Part of a small language model's weights.
Architecture: RMSNorm before each block, rotary positions, no biases in attention or MLP, untied embeddings, normalized queries and keys.
Training: 252M tokens, 7682 steps.
Each number is 50 + 10 x the weight over the matrix's rms, rounded and kept within 0 to 99. Layers, rows and columns count from 0.

# layer 4 MLP up, 512x256, rms 0.119, rows 184-187, columns 0-127
58 33 48 61 54 52 57 64 46 59 48 71 53 43 49 56 40 56 44 58 35 37 71 66 49 63 51 40 51 53 42 60 52 36 30 45 51 48 52 41 54 39 43 32 64 54 42 46 44 47 46 36 39 60 67 59 83 62 49 51 45 21 71 51 40 59 58 62 49 31 41 56 47 55 49 42 51 46 54 41 53 47 54 58 43 49 33 46 59 64 56 56 53 58 65 70 49 52 45 46 58 50 45 42 54 55 53 42 62 54 56 62 43 58 62 37 52 52 40 35 55 50 43 50 61 53 40 46
61 41 53 43 47 61 33 48 44 55 38 55 51 52 46 50 42 57 37 43 53 27 36 59 50 48 42 54 57 52 55 50 58 52 34 59 48 42 47 47 52 45 56 46 50 69 56 69 39 50 69 42 51 55 49 59 64 52 57 56 46 58 44 55 30 61 53 48 46 66 35 67 39 42 38 54 49 45 56 32 45 37 54 72 39 56 42 48 32 35 70 51 39 53 55 61 63 48 33 71 32 48 67 54 28 44 39 53 62 73 58 47 62 48 57 33 51 45 47 62 39 55 54 61 52 70 50 32
49 41 50 66 66 45 47 58 53 48 49 65 64 58 39 53 53 65 46 40 53 59 37 60 72 45 35 57 57 48 52 64 35 57 60 44 58 50 43 48 50 48 43 34 54 47 58 53 52 57 50 57 61 48 48 54 50 66 38 50 44 46 41 31 48 44 44 37 39 55 52 55 61 63 36 37 65 50 45 41 57 49 21 51 55 52 60 57 52 52 44 72 46 51 33 52 52 67 41 41 57 58 43 53 52 59 50 53 42 42 50 55 41 46 53 57 52 51 47 43 39 43 56 53 59 63 61 64
63 42 44 33 52 53 46 59 36 62 39 37 50 46 47 62 37 54 45 49 32 53 74 65 50 33 64 36 53 54 46 54 51 34 57 55 51 49 32 56 50 43 63 66 53 35 46 55 45 45 54 39 48 47 51 31 51 58 48 53 49 50 60 61 30 62 53 54 54 55 68 50 55 63 62 59 50 44 46 51 46 56 67 59 54 52 53 55 33 49 38 63 58 55 31 64 44 45 66 57 57 52 64 67 57 56 48 56 60 27 50 41 34 63 41 56 51 46 57 38 45 48 45 53 35 58 62 28
# layer 4 MLP down (transposed), 512x256, rms 0.0547, rows 184-187, columns 0-127
61 51 56 54 47 57 56 63 59 74 42 55 60 50 50 63 62 34 57 54 56 50 37 53 28 40 34 61 51 57 66 47 46 47 58 67 57 56 34 50 46 40 50 59 44 57 76 48 38 63 46 52 36 39 48 48 46 60 49 30 64 53 61 68 57 42 47 70 57 61 58 52 54 62 46 46 30 34 50 49 37 45 43 38 59 54 37 79 52 61 41 45 53 48 41 44 68 43 50 58 49 36 55 48 42 42 52 48 44 37 40 55 52 43 39 42 54 49 36 37 42 66 61 50 50 58 63 35
56 42 59 55 49 57 74 41 48 63 20 52 40 51 55 47 38 55 51 45 54 60 65 56 34 49 50 53 52 53 67 39 54 48 44 40 45 52 57 47 41 48 41 47 59 37 63 39 51 49 51 69 49 52 83 53 52 39 38 57 61 39 49 61 50 54 39 55 41 37 47 61 50 55 47 41 55 47 39 63 62 56 46 49 34 55 51 61 56 56 51 30 42 48 73 26 52 66 68 59 38 43 42 61 41 49 55 66 57 55 57 61 60 44 52 45 55 59 41 39 58 46 41 39 64 57 67 64
64 48 65 25 41 46 49 53 48 57 43 37 44 58 63 69 60 38 46 41 76 38 48 58 49 39 53 48 47 42 51 58 49 38 61 44 54 72 43 57 39 55 56 51 70 45 48 32 43 69 58 48 48 45 63 51 31 36 53 58 45 43 58 63 61 55 73 45 52 64 44 67 68 44 55 48 60 45 45 60 39 62 56 52 49 50 39 65 60 52 60 57 26 44 50 77 49 51 47 36 60 44 56 50 40 60 41 34 44 63 62 65 42 40 56 57 44 66 48 37 63 31 57 61 40 61 41 54
28 43 55 51 56 48 48 69 53 42 59 55 55 49 58 74 45 66 56 58 43 55 35 42 45 48 68 25 53 43 39 53 58 45 63 52 58 56 38 44 34 47 54 42 42 32 50 36 45 27 42 55 55 57 48 61 52 48 46 55 55 57 71 64 39 57 52 24 35 52 59 47 33 52 54 59 60 57 48 40 43 46 57 40 32 54 59 36 46 37 51 51 45 44 40 46 31 52 53 56 50 59 34 48 39 49 48 50 55 50 62 57 60 57 27 44 57 55 39 46 63 57 62 54 53 71 31 53
# layer 4 MLP gate, 512x256, rms 0.116, rows 185-187, columns 0-127
55 46 68 52 57 47 46 52 62 53 47 40 59 67 48 43 48 54 42 56 68 52 51 42 72 46 46 33 58 46 50 56 55 48 51 81 51 39 51 44 48 48 41 34 60 49 56 55 36 64 53 39 49 38 60 55 67 53 53 63 55 40 29 41 49 46 53 34 46 25 66 48 48 48 47 53 57 69 63 45 51 46 36 72 44 48 37 61 50 44 56 53 41 33 38 46 49 48 48 45 48 57 48 51 41 65 44 53 64 47 42 18 58 59 57 65 36 50 55 44 57 33 51 37 49 45 35 40
24 56 40 61 72 43 64 47 45 44 53 51 38 50 58 41 28 50 58 40 44 61 52 52 55 60 49 60 53 46 58 43 68 59 48 59 55 58 57 64 53 71 49 46 41 45 52 57 57 59 45 34 71 25 41 48 51 52 62 36 64 40 51 53 63 44 46 51 43 44 35 45 47 62 64 43 59 41 51 67 58 47 64 51 26 56 69 47 48 48 54 34 44 62 61 52 42 55 45 59 50 46 38 53 40 43 41 51 47 30 46 44 57 69 57 47 51 49 55 56 37 47 51 35 31 39 64 57
47 62 50 53 79 49 40 81 38 68 66 64 45 38 59 54 55 59 48 40 50 49 43 62 25 51 40 39 65 49 47 40 48 49 46 44 67 57 51 59 51 51 48 42 36 71 49 57 49 62 47 43 40 51 61 28 50 42 51 59 52 50 57 43 51 71 59 48 61 54 49 33 56 55 53 60 32 54 48 45 55 60 64 43 51 54 63 58 40 60 35 51 55 37 61 59 49 59 54 33 48 70 48 51 52 49 66 35 54 46 65 54 41 43 55 59 52 35 59 50 46 55 40 63 55 47 64 49